config = dict(
    attn_scale=0.125,
    init_std_qkv=0.0175,
    warmup_steps=200,
    schedule='wsd',
    final_lr_fraction=0.0,
    train_tokens=145000000,
)
Each number is 50 + 12 x the weight over the matrix's rms, rounded and kept within 0 to 99. Layers, rows and columns count from 0.

# up: layer 9 MLP up, 192x64, rms 0.19, rows 85-101, columns 0-63
# down: layer 9 MLP down (transposed), 192x64, rms 0.179, rows 85-100, columns 0-63
# gate: layer 9 MLP gate, 192x64, rms 0.21, rows 86-101, columns 0-63
up85:47 60 54 44 55 49 46 47 45 31 32 48 47 50 43 69 45 52 44 42 62 44 33 42 57 60 50 58 51 39 75 52 33 47 57 60 51 38 34 37 30 46 54 49 80 51 39 55 55 55 80 20 46 62 46 47 43 58 68 36 68 56 74 41
down85:64 62 43 56 52 44 54 38 51 64 57 37 42 34 53 45 52 36 40 39 51 23 58 43 50 22 46 45 63 43 53 51 74 54 26 45 76 44 48 52 53 35 45 70 53 28 52 35 48 70 61 43 53 42 53 47 27 57 39 28 52 41 57 40
gate86:41 58 45 56 67 31 51 63 59 42 51 48 47 48 50 47 39 59 57 37 41 59 25 49 61 52 67 38 57 58 32 63 53 59 39 34 56 48 44 62 41 70 44 43 48 54 52 50 54 65 50 62 31 70 26 48 53 45 51 72 35 76 36 56
up86:43 65 46 63 73 48 47 46 42 48 32 55 55 51 42 68 39 39 48 20 60 57 46 76 61 46 50 32 60 63 48 59 54 53 49 37 56 54 53 65 57 32 65 51 66 69 35 43 68 44 45 45 62 44 41 53 54 47 28 70 71 59 37 38
down86:65 62 66 42 36 52 59 69 47 56 48 52 41 61 51 38 50 63 48 53 55 57 38 46 57 65 70 59 62 63 37 63 48 46 64 51 52 57 44 50 45 83 39 20 54 45 42 58 51 29 62 39 36 70 62 38 43 64 49 49 15 62 43 62
gate87:62 27 73 50 50 63 68 26 50 45 65 44 41 52 37 28 69 49 76 41 48 38 49 63 27 50 22 38 44 41 45 38 42 55 38 56 27 51 57 53 42 53 47 35 41 59 32 26 38 56 57 43 27 59 69 49 52 37 42 54 37 59 53 60
up87:53 46 63 65 57 88 44 56 81 23 48 52 51 28 37 46 64 19 44 53 75 65 19 45 49 43 53 41 61 35 56 55 38 55 58 34 68 56 21 58 47 60 43 52 39 57 65 56 47 37 42 51 56 73 37 34 36 44 62 61 60 49 56 40
down87:52 50 27 45 51 79 62 27 47 59 60 37 57 33 73 31 65 20 44 53 36 27 56 52 38 50 69 33 52 50 41 42 59 74 34 64 59 49 66 37 51 52 61 47 45 41 59 57 25 60 53 60 66 50 50 44 66 91 68 41 50 63 45 47
gate88:30 61 50 49 51 57 60 29 41 37 46 53 56 60 60 51 61 47 26 53 78 70 53 43 47 41 54 36 48 39 41 52 56 46 65 28 42 36 41 55 58 40 55 44 60 45 57 39 34 54 56 44 44 47 41 74 51 59 38 51 47 44 54 58
up88:18 53 49 32 28 46 53 46 47 62 37 46 56 42 44 23 69 57 65 53 31 34 61 36 35 46 61 56 47 61 40 46 60 54 36 63 27 53 44 52 42 37 55 37 47 47 36 46 38 70 63 60 43 57 52 65 48 47 50 39 59 44 48 44
down88:30 47 33 44 60 44 51 62 47 42 50 41 51 50 26 56 78 60 36 48 51 48 61 39 59 61 50 45 55 53 64 46 43 64 55 48 53 55 41 46 23 51 60 41 59 48 47 64 48 64 47 35 55 53 60 29 46 44 33 53 21 55 60 45
gate89:50 37 74 49 62 39 62 56 26 37 45 45 64 28 32 35 62 45 52 42 35 56 57 32 37 48 42 58 38 54 51 35 44 46 47 41 69 51 51 34 67 44 34 46 68 17 52 38 51 54 44 50 50 45 75 56 44 33 44 54 38 63 50 31
up89:66 57 44 66 70 39 58 53 61 36 27 68 49 60 59 55 55 54 62 55 69 43 46 46 38 57 43 60 45 45 52 45 75 69 68 40 68 56 51 31 35 57 49 44 61 54 49 45 43 47 40 29 43 41 33 41 56 67 50 39 28 61 51 54
down89:43 73 51 43 43 43 44 40 43 49 51 56 55 63 36 61 45 56 61 73 38 69 61 57 60 50 49 33 42 59 42 54 18 54 40 54 53 57 64 46 72 57 48 60 64 64 47 47 34 69 66 42 52 50 37 49 54 39 60 72 26 60 60 40
gate90:47 53 70 27 41 14 61 54 46 42 41 56 57 56 60 49 49 51 57 60 52 38 40 47 75 43 48 58 58 56 58 46 27 26 39 52 29 36 58 67 43 53 61 63 55 41 40 33 37 61 45 48 48 50 72 54 66 35 53 49 46 50 32 50
up90:61 32 49 60 38 50 68 73 41 53 45 71 56 51 42 43 43 51 28 67 60 46 49 30 45 56 34 61 56 48 42 44 48 53 45 51 54 42 35 54 42 19 48 49 30 38 42 61 44 59 39 60 48 57 76 52 40 59 66 42 52 67 43 58
down90:54 55 51 50 61 47 64 45 43 43 52 43 53 32 70 52 55 54 39 48 34 30 39 30 45 33 91 58 56 43 55 56 36 51 35 28 19 56 64 53 39 48 67 36 54 47 54 35 42 39 61 39 48 55 48 57 63 47 38 54 73 41 65 70
gate91:45 36 47 54 45 31 60 45 72 53 52 50 32 47 58 40 44 71 62 44 46 44 44 35 54 39 59 60 34 63 39 46 62 69 61 44 31 32 67 47 37 53 30 58 51 40 49 64 37 54 67 48 58 67 52 57 42 58 62 49 59 44 48 38
up91:25 46 47 52 62 27 65 68 74 53 42 39 62 53 51 58 47 42 62 54 58 61 50 44 49 19 56 55 62 52 48 47 53 58 67 57 73 76 39 45 59 71 37 60 59 60 38 23 41 50 48 38 61 38 60 56 07 55 59 33 63 33 61 38
down91:65 60 68 40 51 71 23 35 30 55 34 51 59 45 62 39 63 48 44 37 33 59 59 62 48 71 46 37 61 26 27 48 56 52 50 30 71 33 20 59 53 49 46 13 60 32 41 34 58 46 53 51 33 60 53 60 57 41 47 53 38 41 32 49
gate92:62 73 40 36 35 44 67 62 50 36 54 39 43 69 35 53 36 69 55 59 43 51 61 70 61 48 58 57 16 24 39 68 46 37 53 62 33 41 48 53 65 54 45 80 35 48 30 26 59 55 70 59 46 59 67 30 58 50 50 72 52 56 62 52
up92:62 26 52 49 37 47 44 64 52 36 49 54 49 43 55 53 56 53 15 61 46 46 37 32 58 71 55 65 65 32 46 53 52 47 52 49 36 40 37 61 59 48 45 21 75 46 32 75 28 60 58 60 58 48 76 40 56 48 54 46 53 48 67 50
down92:61 76 41 41 53 59 45 68 37 57 44 44 65 40 30 51 63 42 73 52 46 66 68 56 40 40 46 32 31 93 48 56 56 54 38 57 53 47 43 42 47 50 50 59 50 71 55 62 61 51 52 46 45 51 56 67 26 40 50 64 27 55 59 64
gate93:45 39 59 50 61 26 68 44 23 48 29 50 41 39 42 34 42 58 41 59 58 47 49 42 59 43 48 64 42 60 26 61 41 31 56 40 42 51 50 47 70 51 49 45 55 25 23 41 44 42 48 63 47 49 70 60 34 27 41 59 35 60 47 41
up93:66 41 65 48 50 36 35 28 46 60 55 59 72 63 56 55 54 51 70 61 50 30 68 47 33 47 44 58 48 48 69 46 50 30 45 59 49 53 43 51 54 60 58 64 59 52 73 61 55 64 59 46 68 54 57 62 51 50 50 44 54 72 45 50
down93:53 42 30 54 23 42 43 67 60 68 56 44 57 40 63 42 60 33 39 45 44 54 51 48 44 35 47 61 56 51 45 52 79 43 60 49 50 47 30 41 32 50 40 52 59 48 54 34 60 42 45 61 44 44 30 30 54 43 54 56 50 54 68 37
gate94:61 66 38 38 49 51 35 54 57 51 50 41 56 41 51 46 48 61 63 63 35 27 57 45 43 48 58 38 37 44 61 58 44 39 51 58 31 41 60 54 57 40 38 73 27 46 30 40 48 49 50 42 52 35 45 55 54 60 34 57 55 54 61 35
up94:53 68 56 52 68 36 63 51 60 48 59 58 46 51 62 45 40 58 51 71 59 52 59 57 60 45 34 55 35 67 50 45 47 67 55 68 49 28 47 36 26 31 46 49 38 73 42 61 16 57 63 48 55 35 55 32 43 38 33 38 71 50 59 53
down94:56 49 66 35 48 69 60 25 33 54 39 44 63 49 53 25 45 43 33 55 30 44 51 30 44 52 55 47 51 34 69 68 39 46 40 33 45 33 60 44 67 33 41 57 42 38 76 43 63 40 51 51 69 48 67 38 62 40 36 54 42 42 45 46
gate95:39 52 58 50 79 35 47 56 72 43 55 41 47 42 68 49 59 32 34 33 40 59 50 40 58 22 54 43 58 37 49 48 31 49 44 45 36 44 73 34 68 43 59 42 36 50 50 50 63 33 48 60 46 39 59 30 29 55 50 60 62 53 39 26
up95:59 31 52 54 67 52 31 65 55 59 38 61 58 45 46 44 53 53 33 55 61 52 46 50 37 46 59 68 47 43 51 36 44 49 67 48 50 51 49 32 62 49 63 41 41 45 30 59 59 62 44 61 44 53 48 50 46 32 39 45 35 83 52 33
down95:40 61 30 62 33 52 50 36 32 33 50 63 47 38 46 52 50 43 48 46 50 62 49 43 55 58 42 48 41 44 38 68 40 44 51 52 55 49 23 52 47 45 56 45 69 44 59 51 42 37 42 44 56 68 55 38 46 78 47 56 56 33 53 41
gate96:58 34 47 48 82 57 44 61 44 38 29 47 43 48 73 30 40 59 59 40 40 36 36 18 51 45 55 59 35 41 55 25 30 39 46 44 50 66 47 17 87 40 36 74 47 53 55 27 64 44 40 57 53 62 68 50 44 58 41 50 54 46 53 29
up96:45 51 30 50 44 61 38 48 39 47 53 63 69 63 75 46 54 43 57 43 55 35 44 34 23 39 39 68 17 57 23 64 58 42 52 52 42 51 51 29 57 37 51 44 72 53 61 28 32 54 51 50 51 57 63 40 28 51 37 51 52 63 53 67
down96:51 58 37 44 63 53 49 48 76 43 36 49 57 52 78 56 40 63 30 52 37 56 66 33 59 62 63 36 46 46 70 21 44 71 55 50 54 55 64 25 35 68 43 42 63 38 53 33 60 37 54 32 70 38 52 43 51 44 50 67 50 44 48 51
gate97:40 42 72 43 57 36 48 68 55 60 48 36 55 63 43 25 58 60 30 56 43 26 74 46 56 50 50 76 51 70 41 47 30 52 55 33 41 72 72 53 30 45 53 65 63 32 56 46 55 50 54 35 46 43 42 53 50 43 39 71 50 41 61 50
up97:39 71 48 54 36 72 39 63 66 36 38 63 43 32 51 53 26 42 57 43 48 51 36 59 47 55 64 18 74 47 59 46 68 51 38 63 56 71 32 71 31 43 51 53 28 61 47 72 55 60 46 73 59 52 63 41 40 50 57 53 50 50 39 47
down97:43 48 34 58 56 41 40 43 52 55 47 47 54 53 53 65 58 48 35 66 58 45 50 37 54 52 57 64 37 24 42 51 49 46 48 54 53 34 65 44 64 59 43 32 57 47 47 52 19 20 49 49 32 38 63 54 50 41 48 33 80 60 59 30
gate98:48 43 30 45 67 49 44 36 38 35 46 55 55 39 42 42 62 23 29 67 49 43 36 53 49 54 54 46 34 34 50 53 59 48 43 60 46 47 53 71 44 33 52 49 59 42 55 47 41 62 36 57 48 59 62 43 48 54 45 44 53 61 38 22
up98:52 54 57 70 24 65 29 59 51 25 39 58 59 44 46 44 49 55 39 44 50 56 52 49 47 64 55 26 59 51 46 48 39 50 35 43 42 50 67 51 50 57 39 46 50 60 48 56 41 57 41 51 65 56 56 52 40 57 55 34 23 65 39 22
down98:48 58 40 49 42 19 56 56 53 60 76 61 51 65 70 41 53 38 57 63 54 50 40 52 74 55 50 60 60 67 42 39 63 35 49 53 61 52 45 38 40 35 59 45 44 43 44 39 37 22 46 47 64 32 39 35 38 49 43 49 48 43 47 67
gate99:61 42 68 40 60 74 58 52 49 47 61 58 55 29 46 65 47 81 57 43 33 42 50 47 48 70 60 44 45 49 36 68 39 57 32 60 52 49 65 30 28 68 53 42 31 59 40 25 56 48 65 67 54 49 16 65 58 55 51 61 23 66 30 54
up99:57 43 41 59 45 67 52 62 53 49 31 29 67 42 48 49 30 60 50 60 54 48 66 36 64 46 26 45 54 35 61 48 48 54 63 49 69 55 54 60 42 57 49 51 50 41 54 60 37 44 83 65 53 65 52 68 48 63 49 57 70 26 43 61
down99:72 40 46 46 48 37 57 47 57 53 72 70 38 46 57 52 55 42 45 43 45 45 34 54 56 49 62 57 55 53 49 37 56 36 38 50 36 49 49 42 46 39 39 68 65 60 46 46 44 60 32 39 37 29 70 51 39 53 48 59 99 46 50 56
gate100:47 41 48 58 46 41 47 52 37 47 51 43 36 47 64 51 57 75 67 48 61 42 53 48 45 57 72 31 47 63 56 64 76 50 43 37 38 48 46 38 42 48 36 67 41 63 67 57 64 66 64 53 60 67 60 46 72 33 39 51 55 77 44 46
up100:39 51 50 47 64 49 53 56 48 71 82 64 63 66 27 48 55 67 51 67 44 56 41 53 36 54 47 47 69 51 22 48 50 57 40 39 45 50 47 53 32 35 26 53 24 44 64 66 34 64 32 26 49 34 55 63 31 34 29 30 34 27 59 50
down100:58 60 42 54 29 43 59 34 66 43 29 33 58 79 61 72 35 49 39 39 56 73 71 69 40 55 52 51 57 44 56 62 31 48 62 31 63 49 23 58 50 58 55 48 71 41 48 42 64 46 59 57 28 32 62 51 47 53 45 51 43 66 56 36
gate101:39 58 64 56 82 30 58 55 66 45 66 41 45 42 47 70 37 52 71 40 45 47 49 45 82 59 32 48 60 62 49 57 50 64 44 48 35 54 54 46 40 60 31 54 43 34 49 61 60 60 44 33 26 70 67 52 67 44 39 37 40 52 43 48
up101:64 45 49 39 33 49 37 39 53 47 46 74 50 47 44 47 39 57 36 54 66 46 63 56 62 47 47 29 62 50 67 46 65 50 59 58 61 63 41 67 48 44 63 68 52 58 26 45 48 43 55 31 62 64 34 37 42 49 75 37 43 66 29 36